Each number is 50 + 10 x the weight over its row's rms, rounded and kept within 0 to 99. Layers, rows and columns count from 0. The size before them is the row's rms in percent of the matrix's.

# down: layer 2 MLP down (transposed), 512x128, rms 0.205, rows 455-507, columns 64-127
# up: layer 2 MLP up, 512x128, rms 0.218, rows 456-507, columns 64-127
down455 113:33 58 45 61 61 52 55 41 67 45 51 48 63 52 70 51 29 63 61 44 54 56 43 61 55 45 38 48 74 55 55 58 46 42 41 47 47 44 61 50 29 44 54 59 49 76 29 49 62 60 56 53 48 67 50 39 52 46 46 37 48 53 44 49
up456 092:41 42 50 48 50 58 47 37 42 47 53 67 52 52 49 41 42 43 45 57 22 60 47 39 33 48 54 41 44 52 36 48 54 60 54 52 61 52 48 54 35 37 65 51 41 54 56 55 72 65 39 57 33 44 43 51 30 56 50 52 37 41 37 45
down456 100:56 47 57 40 44 59 49 49 51 47 35 52 42 47 44 61 57 66 45 29 57 50 43 69 57 35 59 43 37 55 52 66 47 45 47 44 38 45 42 44 45 53 56 49 69 40 54 38 50 42 43 63 42 58 66 56 61 39 51 43 53 37 62 69
up457 098:50 55 67 61 41 33 49 53 40 55 52 57 39 56 57 33 77 48 51 61 58 41 42 56 53 56 34 52 58 44 44 22 35 38 58 54 60 53 58 54 51 57 53 48 61 48 43 62 49 66 46 47 42 46 43 47 46 53 40 54 38 69 36 61
down457 104:58 58 46 61 51 56 59 58 39 57 47 71 36 37 80 39 38 61 48 61 42 41 38 40 45 59 51 70 40 50 53 52 57 56 44 42 55 57 71 61 50 55 37 44 48 48 67 41 56 57 32 44 53 40 45 33 46 37 37 54 33 44 53 36
up458 104:50 33 55 53 47 59 36 48 45 51 32 49 50 51 50 55 46 60 42 55 27 57 59 75 27 52 54 79 58 55 66 45 46 41 64 58 54 54 50 57 53 58 54 36 51 67 63 52 44 64 57 40 33 55 52 43 24 42 51 44 57 52 48 64
down458 103:58 49 52 40 53 65 55 43 49 35 48 66 52 39 54 59 46 53 55 41 51 35 42 44 45 40 42 49 41 53 37 56 50 35 50 46 57 53 34 61 40 62 43 59 45 56 60 39 50 70 32 44 52 42 52 54 28 46 57 49 34 50 69 55
up459 111:41 42 61 36 60 25 58 56 44 54 45 49 47 62 45 61 63 52 55 68 44 51 79 60 52 40 60 62 45 75 61 38 54 52 42 46 62 52 47 64 66 25 43 61 49 46 60 49 49 36 58 55 35 51 47 53 50 35 49 56 43 33 48 63
down459 106:46 47 49 53 42 65 52 53 57 58 65 65 39 38 42 58 74 47 54 64 44 60 43 46 53 61 68 64 46 49 49 44 48 60 33 65 56 42 54 52 56 63 52 24 51 29 30 30 66 50 46 62 67 42 60 58 40 54 42 51 57 58 51 46
up460 104:38 48 41 54 45 53 46 64 42 39 47 52 34 49 59 52 44 66 51 41 52 46 53 74 37 77 43 45 51 62 39 50 47 38 46 76 70 62 48 55 41 18 57 42 42 57 55 56 68 46 36 31 75 64 62 44 57 48 46 62 49 59 44 58
down460 109:52 40 32 47 42 59 40 52 62 55 38 37 41 58 65 44 43 50 49 44 54 50 36 66 52 59 62 38 51 57 40 56 47 30 42 43 36 64 47 29 63 50 59 56 53 68 40 41 50 71 50 42 40 51 55 50 61 29 53 37 54 37 62 55
up461 099:61 37 50 36 51 44 52 46 39 62 59 55 55 58 37 47 44 48 53 43 55 36 44 67 46 37 46 69 50 45 63 61 60 61 48 45 64 64 60 43 49 58 66 45 61 49 53 63 67 38 56 39 44 43 50 51 48 59 46 69 56 43 46 71
down461 100:51 53 46 73 63 49 55 53 51 60 67 58 57 26 60 35 33 47 58 47 53 61 38 68 53 54 57 47 50 49 47 44 54 44 69 48 60 38 64 46 48 49 30 52 30 61 45 68 55 61 57 66 39 45 63 46 40 59 49 44 57 49 42 44
up462 106:56 46 44 52 49 41 59 52 26 62 44 58 41 46 43 46 47 40 61 61 38 50 40 43 28 47 52 67 27 52 53 60 43 32 39 55 53 60 63 64 47 54 61 66 47 53 53 66 44 27 57 69 57 36 56 53 54 59 51 46 38 52 55 49
down462 101:34 55 48 60 34 54 44 56 44 44 46 32 53 53 51 42 39 46 72 40 54 33 22 37 54 54 42 63 57 61 56 57 70 57 60 40 71 47 46 45 47 53 43 68 38 60 53 63 41 39 55 56 46 55 49 34 50 57 44 40 54 52 54 44
up463 097:48 59 59 48 55 38 44 37 47 41 37 73 13 52 41 49 40 46 71 45 39 70 51 54 34 28 43 62 39 45 46 47 36 61 64 58 63 48 68 34 60 53 63 38 37 50 53 59 63 57 49 54 65 61 44 38 44 48 55 47 53 60 58 63
down463 098:46 47 60 40 73 38 49 49 36 59 55 44 59 45 54 70 52 50 59 50 44 42 59 53 56 57 37 48 49 79 37 57 57 56 49 37 32 36 46 30 49 55 36 63 40 56 50 65 35 52 36 51 51 56 45 44 60 67 52 63 50 45 38 46
up464 103:54 52 44 34 50 43 54 59 40 47 56 49 43 53 54 47 59 53 37 51 52 42 63 72 48 51 59 50 41 79 60 63 52 55 46 54 60 60 28 60 56 60 60 44 48 48 48 54 32 52 54 55 56 51 55 52 26 61 61 34 59 49 45 60
down464 104:43 43 40 46 51 44 61 48 60 43 59 54 51 32 44 64 34 56 45 44 62 47 51 51 53 70 49 54 62 43 41 43 55 46 51 67 63 50 54 38 55 58 39 55 51 51 50 43 49 55 56 39 51 52 46 63 44 67 44 53 40 48 56 50
up465 108:45 46 58 51 46 56 29 60 55 55 33 59 48 62 38 53 64 64 57 60 50 45 51 58 37 42 51 42 59 49 61 53 48 55 65 43 74 56 21 71 58 52 59 41 50 47 42 59 46 50 45 59 46 74 48 40 56 71 43 49 42 46 44 48
down465 103:57 56 62 35 41 37 63 52 54 52 63 53 80 69 50 58 38 43 36 49 49 52 43 53 68 52 53 60 44 53 43 28 60 33 52 60 52 53 41 35 40 53 54 43 45 47 66 45 51 45 63 47 46 45 52 46 33 36 37 44 27 58 52 54
up466 089:59 26 56 59 48 41 44 38 50 46 51 41 51 44 50 38 71 39 43 39 54 57 54 51 45 55 63 45 53 47 56 32 43 44 62 51 47 52 45 44 34 68 63 49 59 52 42 63 42 49 37 56 57 60 54 67 43 59 33 58 36 56 50 54
down466 093:60 40 49 57 50 51 26 47 57 48 54 36 53 50 47 39 46 53 42 44 72 40 35 31 53 23 67 64 52 45 31 56 35 49 43 29 65 61 37 53 41 62 41 64 50 44 45 43 76 59 62 40 36 49 71 64 45 44 47 50 59 56 59 30
up467 117:47 53 60 59 53 51 48 56 44 42 44 38 50 64 53 35 51 41 39 57 50 52 48 60 43 58 54 44 61 49 64 58 47 49 40 48 64 66 38 61 57 50 36 73 65 47 76 57 39 54 57 69 52 73 39 53 51 60 28 41 51 54 39 63
down467 104:50 47 52 47 88 52 36 62 46 58 56 56 60 28 60 54 51 43 38 59 61 53 43 68 51 45 44 42 39 37 50 64 67 26 45 32 52 45 53 60 42 63 46 57 53 34 74 32 45 62 47 57 45 58 53 59 56 45 67 46 48 51 62 62
up468 101:48 36 46 54 58 52 62 80 48 57 47 41 40 51 48 47 58 54 52 48 44 46 62 66 58 43 56 42 53 66 53 59 50 53 48 52 52 59 59 62 65 31 35 55 70 48 49 45 79 42 49 42 58 70 63 49 37 58 38 49 57 67 40 54
down468 102:59 33 49 38 69 41 47 72 39 72 63 44 52 47 46 48 60 67 51 48 42 53 30 53 42 57 61 32 38 47 46 35 52 53 65 57 45 36 47 37 58 65 39 62 52 51 59 58 58 57 46 48 51 41 57 56 67 71 48 43 52 48 46 56
up469 098:61 42 42 54 54 38 49 43 34 40 47 53 51 58 36 48 52 39 35 36 63 45 45 56 47 38 46 44 49 33 69 51 45 45 75 55 54 48 57 60 42 54 61 55 60 67 44 49 54 54 45 31 71 74 38 47 39 46 36 60 51 57 39 50
down469 101:54 31 49 36 52 51 58 49 54 43 55 53 49 49 43 57 44 57 48 48 66 35 48 35 47 39 40 52 52 51 63 50 50 54 59 34 44 47 41 61 54 69 50 54 42 57 59 38 35 54 70 56 46 60 50 44 46 65 48 45 63 46 45 59
up470 108:49 54 46 35 40 42 67 53 50 58 38 46 54 61 54 56 58 53 48 50 50 42 68 59 48 66 31 61 54 54 44 46 32 27 65 66 62 46 42 53 55 56 57 41 76 58 51 47 51 52 43 74 42 64 69 42 44 44 51 34 60 74 54 76
down470 107:51 52 68 35 61 31 48 51 36 46 46 43 55 55 50 54 55 60 44 60 66 47 62 54 43 46 48 44 45 44 43 31 58 53 47 54 49 59 48 57 48 63 53 78 46 50 68 45 51 29 41 41 44 60 51 45 47 57 44 60 45 31 48 67
up471 103:54 43 49 58 59 55 56 73 73 62 40 47 66 48 36 51 53 59 56 49 29 39 64 43 42 44 27 42 62 52 64 39 51 52 47 56 43 70 60 43 57 42 41 47 58 39 56 68 65 41 69 49 31 48 56 33 51 60 55 38 67 50 44 49
down471 097:69 46 45 68 54 50 42 53 53 37 29 55 60 36 44 40 37 42 65 55 50 43 45 45 69 47 52 34 67 58 45 44 59 70 39 43 40 61 54 68 63 62 63 53 58 55 41 70 52 65 51 43 51 52 69 44 55 43 47 53 35 52 40 36
up472 099:77 62 54 52 35 57 48 50 53 63 37 52 44 54 43 36 44 44 33 46 43 59 43 53 59 26 33 47 55 66 66 39 51 60 49 40 49 45 50 51 61 55 35 56 63 48 61 46 56 53 54 52 49 51 26 46 27 48 51 63 67 53 62 40
down472 100:54 36 60 37 61 34 59 67 41 45 44 47 56 55 37 50 66 43 54 59 41 44 59 60 50 43 59 61 33 55 48 43 58 36 65 38 44 48 55 51 36 55 49 43 52 34 57 31 48 49 61 45 38 33 45 59 43 52 45 41 50 38 59 46
up473 116:75 37 42 58 44 29 44 42 61 50 52 51 41 57 36 41 56 29 59 51 55 54 47 54 54 45 44 44 41 66 66 45 36 24 43 50 57 41 30 44 47 61 54 45 53 52 50 53 48 52 67 46 46 46 55 73 44 51 39 48 69 48 33 55
down473 114:47 47 67 43 59 43 59 37 74 64 47 44 57 40 59 51 62 77 72 43 32 37 38 41 53 61 52 57 57 48 55 46 49 41 39 51 58 48 62 49 50 50 50 48 47 40 41 49 40 76 57 56 23 56 65 32 57 62 49 20 57 50 55 48
up474 116:48 46 54 59 48 49 38 61 33 42 24 46 46 44 32 55 65 69 65 57 30 57 55 45 39 40 55 56 58 61 51 39 52 54 63 59 68 62 41 58 67 27 40 44 46 60 58 64 66 54 61 62 51 49 48 50 42 44 52 51 49 51 52 81
down474 107:51 67 58 52 48 31 66 42 48 35 54 49 55 26 59 51 60 25 61 47 63 36 52 45 70 35 62 68 49 56 57 50 53 61 49 47 64 42 42 60 40 40 54 62 33 43 62 50 44 40 48 40 55 49 62 49 54 62 52 66 46 55 71 57
up475 095:47 61 40 48 47 48 45 71 45 50 34 35 52 55 27 51 36 54 70 57 51 57 48 56 47 55 51 54 62 74 48 57 57 44 35 41 67 53 55 62 47 51 36 48 47 40 52 41 49 46 48 66 33 62 38 59 42 46 53 27 40 39 36 55
down475 096:49 52 50 37 39 53 48 61 58 53 32 39 50 57 39 59 50 54 71 47 50 51 51 44 55 70 53 57 61 47 38 53 76 56 46 38 49 47 54 48 55 73 44 41 65 29 39 33 52 58 53 45 55 54 59 55 35 47 61 61 50 27 38 44
up476 113:44 32 48 50 46 48 55 52 46 63 29 70 52 63 55 44 50 62 55 46 28 52 60 43 46 53 39 72 54 39 64 41 43 55 50 50 51 63 55 47 38 54 58 52 54 65 44 54 52 59 57 51 51 43 64 43 50 50 44 55 55 49 46 47
down476 100:49 56 47 47 54 41 44 52 48 41 43 60 72 34 59 31 43 56 41 54 40 28 38 36 62 59 68 71 63 61 67 51 56 54 51 43 46 51 53 34 53 51 54 50 53 50 47 46 55 72 48 67 45 43 65 54 43 69 57 65 36 41 53 40
up477 107:33 43 65 56 47 31 58 47 57 48 34 44 43 54 52 57 50 51 56 40 49 43 51 62 42 49 39 56 47 43 59 48 44 33 37 52 48 49 53 63 61 45 35 55 38 59 52 51 41 51 55 50 34 47 30 47 47 51 70 41 46 64 32 45
down477 108:53 53 50 41 51 59 71 40 48 53 46 58 33 43 65 48 35 39 49 78 53 67 64 48 43 57 62 50 60 43 50 47 45 27 52 51 50 46 48 59 54 64 55 60 45 48 42 39 59 64 51 55 45 50 60 43 53 55 42 43 77 53 76 49
up478 094:57 55 72 44 47 49 44 44 52 56 56 64 63 54 47 56 43 52 43 54 48 53 61 48 48 59 55 50 66 45 69 41 51 55 60 59 49 44 40 55 51 55 42 66 45 37 52 62 62 48 54 51 49 54 34 64 59 62 56 28 63 52 50 64
down478 094:48 47 52 44 39 68 48 56 55 37 57 42 57 47 54 46 32 41 56 47 58 45 59 25 42 55 40 59 64 38 70 52 62 52 40 40 54 38 63 20 52 39 65 47 50 40 44 60 57 55 46 36 39 59 39 51 41 60 61 49 43 52 34 52
up479 103:49 60 59 61 57 59 35 70 31 53 29 45 41 63 48 60 62 63 66 61 52 65 40 45 48 54 56 65 49 41 47 66 45 51 46 52 55 56 38 54 52 50 34 56 49 53 40 50 49 41 40 54 51 54 54 54 43 33 48 37 52 62 45 64
down479 095:41 53 46 56 69 46 49 42 59 62 47 44 47 36 55 32 37 60 35 38 39 60 52 44 56 55 41 66 65 36 42 68 54 31 47 64 47 37 48 55 54 50 45 41 56 69 57 41 53 58 33 45 62 53 51 59 49 60 63 40 39 73 50 66
up480 108:57 51 39 25 41 51 56 80 48 55 49 62 44 53 44 60 62 53 45 48 49 42 40 50 41 49 61 64 68 51 54 52 50 45 56 56 43 38 55 76 66 38 40 63 42 45 51 41 35 45 38 36 41 63 42 53 63 61 53 50 52 37 44 52
down480 106:53 49 67 39 52 35 52 60 45 40 60 67 41 49 49 49 65 48 48 42 53 55 35 61 51 38 58 50 70 44 43 39 56 49 31 41 43 36 57 65 68 71 45 43 45 46 46 64 53 46 64 61 45 40 59 69 42 50 29 55 61 54 50 61
up481 098:55 48 47 58 56 28 48 58 38 55 44 58 53 61 51 52 48 57 29 49 29 52 60 63 49 65 42 68 46 54 51 51 45 32 50 49 50 56 43 35 70 46 37 67 61 49 60 47 57 54 63 62 63 60 40 52 56 44 55 47 50 64 63 44
down481 104:48 55 55 41 68 25 60 60 70 58 49 31 54 68 50 48 52 42 61 40 41 52 41 53 58 67 49 39 58 39 37 45 74 56 43 51 50 68 49 43 44 56 60 43 62 38 45 45 43 44 64 50 51 46 54 42 43 48 42 49 48 49 43 31
up482 096:41 48 40 65 56 38 40 55 55 34 49 36 54 60 43 49 53 39 37 60 39 55 64 36 36 44 29 56 54 48 70 46 48 59 65 54 54 41 41 62 41 55 32 31 44 56 52 40 53 44 55 46 51 45 48 36 59 50 50 24 44 63 50 48
down482 100:39 49 51 47 64 49 40 81 41 60 47 47 61 44 44 51 56 36 50 48 55 39 56 45 47 57 46 53 56 52 53 62 60 67 49 45 53 41 33 53 57 57 58 56 44 38 42 37 56 21 38 71 43 67 43 28 48 28 40 40 57 49 56 57
up483 093:44 47 71 41 48 49 44 53 38 44 37 56 40 54 48 40 66 42 41 54 29 76 67 53 36 32 46 43 72 38 57 54 47 61 52 40 52 48 45 53 59 71 35 52 64 63 39 64 57 50 52 50 41 61 54 49 37 61 42 41 55 30 53 57
down483 097:62 57 42 52 41 51 42 58 49 52 44 61 57 68 42 37 67 51 55 42 65 50 33 50 41 55 48 45 50 51 43 45 46 58 51 57 40 56 38 43 62 32 36 54 48 41 50 39 54 47 43 60 34 50 45 55 48 55 53 45 63 47 48 26
up484 107:41 56 64 63 36 30 44 47 62 55 34 48 45 54 47 52 65 59 51 40 47 51 62 41 53 56 40 54 58 45 57 46 50 55 64 52 50 38 50 45 56 51 47 52 53 55 71 45 58 49 46 64 65 63 58 42 52 31 51 45 70 54 52 67
down484 106:53 36 48 49 54 50 53 42 44 49 58 42 55 31 42 44 39 42 54 59 44 51 51 64 37 39 56 33 51 47 62 47 54 44 33 66 58 53 64 65 47 58 55 61 51 54 58 49 53 50 52 48 44 60 42 39 51 41 58 56 50 46 45 43
up485 089:46 47 40 41 32 51 68 39 41 58 56 42 57 57 65 52 51 61 41 49 58 62 52 55 49 53 46 41 46 56 68 49 37 59 56 55 47 56 30 33 45 46 57 65 47 54 48 57 62 56 61 32 79 66 44 45 47 36 51 57 69 71 42 56
down485 094:67 45 44 28 46 59 38 70 51 49 66 42 50 50 39 57 32 56 48 40 59 33 53 59 40 54 47 53 43 46 61 52 59 55 30 56 36 44 62 33 41 41 53 63 52 46 63 39 66 56 39 29 45 47 42 65 57 71 58 60 46 47 49 61
up486 098:54 52 69 33 31 58 59 59 46 53 43 51 46 43 44 39 70 54 54 61 47 39 69 53 50 37 45 47 35 45 41 37 46 51 64 50 53 43 53 64 51 51 36 54 57 29 49 67 67 38 47 63 48 34 43 52 44 38 66 39 44 34 43 46
down486 098:49 52 48 60 54 70 29 50 45 57 58 53 64 33 47 62 54 63 56 56 41 60 46 51 47 58 57 67 49 41 47 44 43 52 45 48 49 44 46 49 37 59 50 66 43 47 40 76 49 73 53 45 47 30 53 58 50 34 53 55 46 48 39 42
up487 088:58 64 68 51 50 37 44 50 38 65 42 62 52 57 40 47 38 58 69 55 53 52 49 33 45 70 38 44 54 63 63 43 42 49 56 56 57 64 58 52 66 54 46 65 61 41 48 61 38 32 53 48 70 63 54 59 46 71 49 38 65 54 53 48
down487 095:40 46 73 59 67 29 59 64 53 59 39 43 59 39 55 44 48 37 57 47 50 44 42 46 61 44 42 45 49 42 62 65 49 60 58 68 49 42 41 45 48 62 43 41 43 59 46 43 34 42 41 51 65 53 52 52 43 54 56 41 62 56 51 24
up488 098:48 57 55 51 51 50 52 65 60 47 46 54 50 60 56 55 44 41 64 61 44 41 47 65 48 66 66 45 56 42 53 44 45 49 52 59 73 61 43 48 39 52 46 47 53 50 59 47 46 61 57 65 70 62 49 39 42 44 58 55 48 75 55 57
down488 097:56 65 54 51 56 46 43 62 47 66 54 47 43 41 53 42 52 52 49 65 58 57 55 62 42 54 59 43 34 48 29 40 63 76 48 30 62 47 43 62 64 66 46 41 43 47 65 52 53 41 50 45 48 51 47 61 50 40 44 48 60 49 44 54
up489 104:78 63 59 62 53 40 59 73 40 69 31 66 60 53 56 45 36 50 64 56 55 50 50 46 53 58 39 50 55 50 62 54 54 44 48 70 55 45 38 45 40 52 65 63 55 57 57 55 57 52 42 46 57 50 38 47 60 50 51 67 59 46 56 53
down489 105:47 61 46 60 56 49 64 53 59 52 41 69 58 45 60 61 58 41 56 59 49 27 58 62 61 43 50 49 56 55 55 46 59 73 46 53 54 28 50 51 28 44 47 55 48 38 42 46 66 59 50 56 64 53 66 47 45 54 35 63 52 53 57 38
up490 113:28 50 60 48 49 40 59 50 45 58 53 62 32 49 49 51 40 49 50 50 42 53 50 38 42 55 60 45 59 46 52 55 57 32 53 52 48 65 68 56 47 51 73 48 37 53 53 71 52 46 31 64 50 54 60 54 45 61 43 48 40 54 59 54
down490 103:28 55 47 36 56 66 47 61 60 54 37 56 47 52 54 60 37 48 52 54 60 43 51 45 58 65 43 49 54 63 66 44 33 59 55 46 55 45 64 54 47 61 48 56 44 54 49 56 48 72 66 49 56 59 57 45 46 48 36 38 52 44 65 67
up491 099:50 41 40 42 31 41 38 41 63 63 57 42 39 61 33 51 58 43 33 33 52 70 40 67 55 50 43 43 65 60 57 49 58 43 56 59 46 40 54 60 46 45 56 62 47 56 53 52 44 57 38 59 64 54 49 42 38 64 39 44 56 66 48 52
down491 105:56 45 50 57 55 51 61 39 61 52 54 50 50 63 46 50 61 61 53 67 43 63 75 33 53 67 57 47 51 67 64 55 55 50 45 44 37 64 40 53 24 60 58 32 49 28 53 46 74 36 30 42 47 55 42 46 53 52 46 56 37 30 47 57
up492 090:52 50 32 46 54 44 43 45 54 82 45 41 52 41 38 45 47 51 46 44 45 63 40 55 48 50 27 44 50 58 50 54 36 32 46 38 45 40 45 47 59 45 53 51 58 44 49 57 55 42 56 36 41 64 56 69 36 52 77 61 55 37 57 47
down492 095:60 68 61 56 39 44 55 44 46 33 41 53 56 48 44 47 41 49 39 44 53 32 46 42 66 39 43 67 52 40 58 39 53 33 45 63 47 64 50 52 71 46 68 31 35 58 40 57 46 46 41 31 32 58 34 48 30 37 52 56 40 34 38 46
up493 098:53 52 65 50 34 40 61 62 31 46 56 52 40 46 40 40 36 61 47 36 56 44 37 44 50 61 56 60 40 59 58 47 54 40 44 49 48 57 35 51 46 40 35 75 48 68 49 49 53 39 34 64 59 53 46 56 38 63 60 34 51 63 56 72
down493 094:50 37 48 53 62 68 63 41 60 43 55 30 43 55 43 40 31 57 38 42 49 36 45 37 75 50 53 47 60 58 53 44 55 48 48 57 38 44 46 46 38 45 49 62 56 52 36 48 57 45 32 57 54 29 59 62 35 63 52 42 28 63 57 69
up494 029:71 55 51 43 32 27 44 57 53 70 41 61 37 72 51 38 45 54 55 47 52 51 62 52 45 53 42 57 52 63 56 48 35 35 45 64 64 59 48 44 52 47 45 56 56 59 60 53 61 40 47 51 47 59 41 51 38 57 47 54 44 64 36 57
down494 029:35 44 46 40 51 56 54 39 47 40 52 52 51 39 43 51 51 35 47 47 60 49 43 53 58 38 53 42 27 48 45 43 59 65 32 57 49 50 60 41 48 57 35 77 69 47 55 64 28 55 62 39 59 38 54 60 61 34 67 30 33 58 61 35
up495 099:41 44 45 63 38 57 46 72 49 44 41 55 40 68 40 39 50 43 33 59 35 43 55 65 33 51 34 41 55 51 61 46 43 57 43 60 48 43 67 43 52 30 30 41 65 59 43 77 56 44 50 54 49 55 37 64 45 42 49 33 55 49 44 43
down495 102:50 49 29 58 58 35 42 44 53 65 50 35 38 40 37 55 43 39 52 40 36 57 51 43 43 64 34 57 50 40 40 44 50 50 45 52 46 37 53 56 51 58 28 41 55 52 42 49 52 57 39 65 56 50 44 56 58 50 65 49 51 50 37 40
up496 095:48 53 43 62 58 49 45 55 37 72 53 44 50 54 46 45 52 50 35 46 56 51 36 57 58 40 42 50 52 56 61 42 40 35 59 58 73 43 45 64 51 53 44 52 68 56 47 56 50 57 65 44 44 55 34 37 46 51 38 40 54 70 48 53
down496 099:58 71 42 53 64 45 46 50 48 38 68 58 23 42 38 36 35 42 43 59 49 49 51 44 32 28 64 54 36 37 39 43 45 58 40 38 42 49 48 51 40 52 41 58 42 44 53 41 43 57 58 54 45 46 47 34 57 49 46 56 42 58 35 41
up497 098:55 53 53 54 55 50 30 58 59 67 52 40 58 55 50 46 50 51 46 38 53 63 61 43 46 47 44 47 48 50 57 55 49 58 57 59 55 62 60 58 40 43 50 51 41 47 53 45 71 38 35 47 32 49 49 46 61 67 49 43 25 52 50 55
down497 098:75 62 32 53 41 45 62 41 40 48 38 57 57 57 63 67 29 63 51 57 44 42 47 56 59 48 59 47 72 57 55 35 46 46 22 59 50 53 63 49 52 43 63 49 57 53 63 54 53 42 38 56 49 63 39 40 43 57 49 38 62 40 60 65
up498 102:58 31 48 55 53 54 45 57 38 37 43 39 33 47 42 63 68 55 55 62 52 59 36 39 29 27 51 52 48 70 56 43 51 52 40 45 43 48 34 52 52 53 40 48 51 51 51 73 44 53 47 53 39 56 56 46 38 67 41 48 59 42 20 48
down498 105:72 46 36 54 52 49 33 44 44 42 41 37 56 53 40 39 41 37 34 54 43 56 47 51 54 59 39 48 23 40 54 51 53 44 44 46 52 53 73 39 43 55 60 52 63 45 58 48 53 54 23 51 58 59 57 68 45 58 50 58 43 48 38 33
up499 094:47 46 61 56 55 32 45 47 44 53 43 34 45 59 49 56 58 45 32 50 45 39 53 28 52 36 53 44 33 52 69 54 49 55 31 54 42 50 55 56 41 46 48 58 51 42 57 63 57 41 43 49 34 54 59 38 39 64 50 42 48 50 45 55
down499 096:65 56 47 35 60 43 40 58 56 37 37 72 35 31 52 56 68 56 52 55 36 45 48 34 28 69 59 71 36 43 56 60 45 52 44 42 48 46 45 40 41 44 42 46 42 40 67 59 41 45 37 50 54 64 58 39 50 59 67 47 54 55 77 68
up500 073:48 58 30 46 45 50 46 39 68 36 59 43 54 71 50 64 46 37 54 55 58 63 50 60 45 65 31 46 42 65 56 38 35 49 64 64 48 52 58 48 48 40 55 50 60 55 45 53 45 50 60 28 55 43 47 47 58 57 43 59 38 65 43 39
down500 080:32 69 53 49 51 53 41 56 43 64 50 46 58 47 60 55 40 42 48 51 48 55 64 48 56 54 53 44 49 54 52 48 53 40 46 52 34 43 40 60 57 49 52 45 49 27 39 52 44 66 46 60 60 53 79 67 52 63 38 59 45 53 61 30
up501 113:53 50 67 41 50 50 59 50 70 47 56 51 39 55 41 45 40 61 51 27 42 53 45 46 43 40 52 44 50 49 52 46 38 46 38 59 49 58 38 50 57 50 40 62 68 64 58 48 51 33 39 39 58 51 32 36 19 49 38 49 46 71 40 47
down501 107:54 52 46 48 58 60 45 46 69 36 41 56 43 45 54 17 42 54 44 46 37 61 53 37 57 63 47 48 62 47 45 54 51 62 31 51 58 42 41 36 40 46 46 61 47 34 42 55 69 69 49 74 42 53 47 38 45 46 64 59 43 45 34 51
up502 106:55 37 55 47 49 41 60 48 55 60 49 76 19 52 49 44 48 48 54 61 42 61 55 53 49 36 52 56 29 73 49 56 44 53 43 51 48 66 53 33 39 47 62 52 55 66 52 64 54 42 41 35 60 71 39 44 45 47 44 34 62 63 61 62
down502 096:43 47 44 47 71 52 55 44 50 63 65 67 33 46 48 49 49 56 37 45 56 45 69 43 74 40 40 40 59 64 57 58 47 40 65 43 42 42 50 40 46 51 37 42 35 57 64 42 45 62 42 49 51 65 51 56 51 38 58 44 47 61 57 63
up503 089:48 48 44 43 50 55 66 47 46 56 50 72 35 50 47 56 36 58 40 38 52 32 51 40 57 55 42 59 54 49 44 36 38 62 58 64 48 42 69 53 63 59 63 70 34 54 52 59 74 43 59 39 54 63 46 44 61 48 43 48 45 46 38 50
down503 092:22 47 40 32 48 61 36 57 34 45 55 48 43 53 51 32 60 36 60 64 41 47 44 46 65 36 57 43 56 50 57 53 48 61 53 56 48 36 49 43 63 56 46 56 45 37 50 64 65 27 52 47 42 54 47 63 38 49 52 45 45 62 42 42
up504 095:47 50 36 55 49 59 57 59 56 46 42 61 45 55 24 50 58 39 52 64 55 72 39 67 41 43 52 49 45 62 41 33 50 51 58 53 58 59 45 42 57 37 47 36 65 44 63 54 47 28 56 40 47 73 39 51 49 61 61 45 46 57 39 39
down504 099:57 44 39 53 67 39 53 45 53 58 51 54 50 49 42 56 45 66 49 58 60 38 41 45 43 45 53 52 47 40 11 37 59 38 44 57 53 42 52 50 53 56 40 60 34 42 51 50 32 40 55 32 42 51 48 48 52 45 54 44 50 45 52 52
up505 105:69 45 54 35 40 50 56 40 57 46 44 44 45 60 55 55 70 59 63 37 57 80 54 38 53 34 27 45 21 47 48 39 42 38 44 52 69 36 44 55 61 55 59 48 36 54 51 51 56 60 46 53 58 42 33 52 50 55 49 46 59 49 38 37
down505 103:54 48 55 58 55 57 66 45 62 39 54 42 75 54 45 36 52 45 68 53 43 55 56 47 64 47 50 44 44 55 48 44 46 43 42 59 47 41 31 50 53 42 39 40 43 41 35 43 39 65 44 43 38 57 58 65 57 49 50 59 33 48 56 60
up506 097:37 57 72 48 30 62 61 57 47 39 24 59 49 60 33 38 48 49 51 61 55 51 47 31 44 61 56 58 50 57 46 37 50 51 29 54 48 57 46 31 39 35 46 68 36 39 59 56 44 49 43 62 43 41 48 37 37 37 38 58 43 36 63 50
down506 101:58 44 43 53 43 33 34 34 47 47 31 54 46 45 53 62 49 48 60 31 46 63 44 51 46 59 74 53 71 43 36 69 50 52 38 49 63 67 58 37 70 53 49 58 45 45 72 48 48 36 55 46 42 44 48 31 51 43 58 54 52 50 43 40
up507 104:52 51 57 41 49 53 59 69 48 52 44 64 44 56 55 29 42 37 52 64 38 39 57 43 49 47 47 78 36 54 68 48 44 55 61 47 49 53 42 48 71 47 54 53 50 39 55 54 55 31 49 61 34 61 40 39 38 47 68 64 59 56 58 63
down507 103:61 49 46 42 58 50 64 46 48 44 26 52 50 54 49 58 56 63 31 54 49 35 43 45 68 46 36 65 42 66 46 49 59 45 48 42 49 52 56 56 53 64 50 25 49 53 53 51 45 42 48 53 32 69 54 35 34 52 52 42 44 58 49 58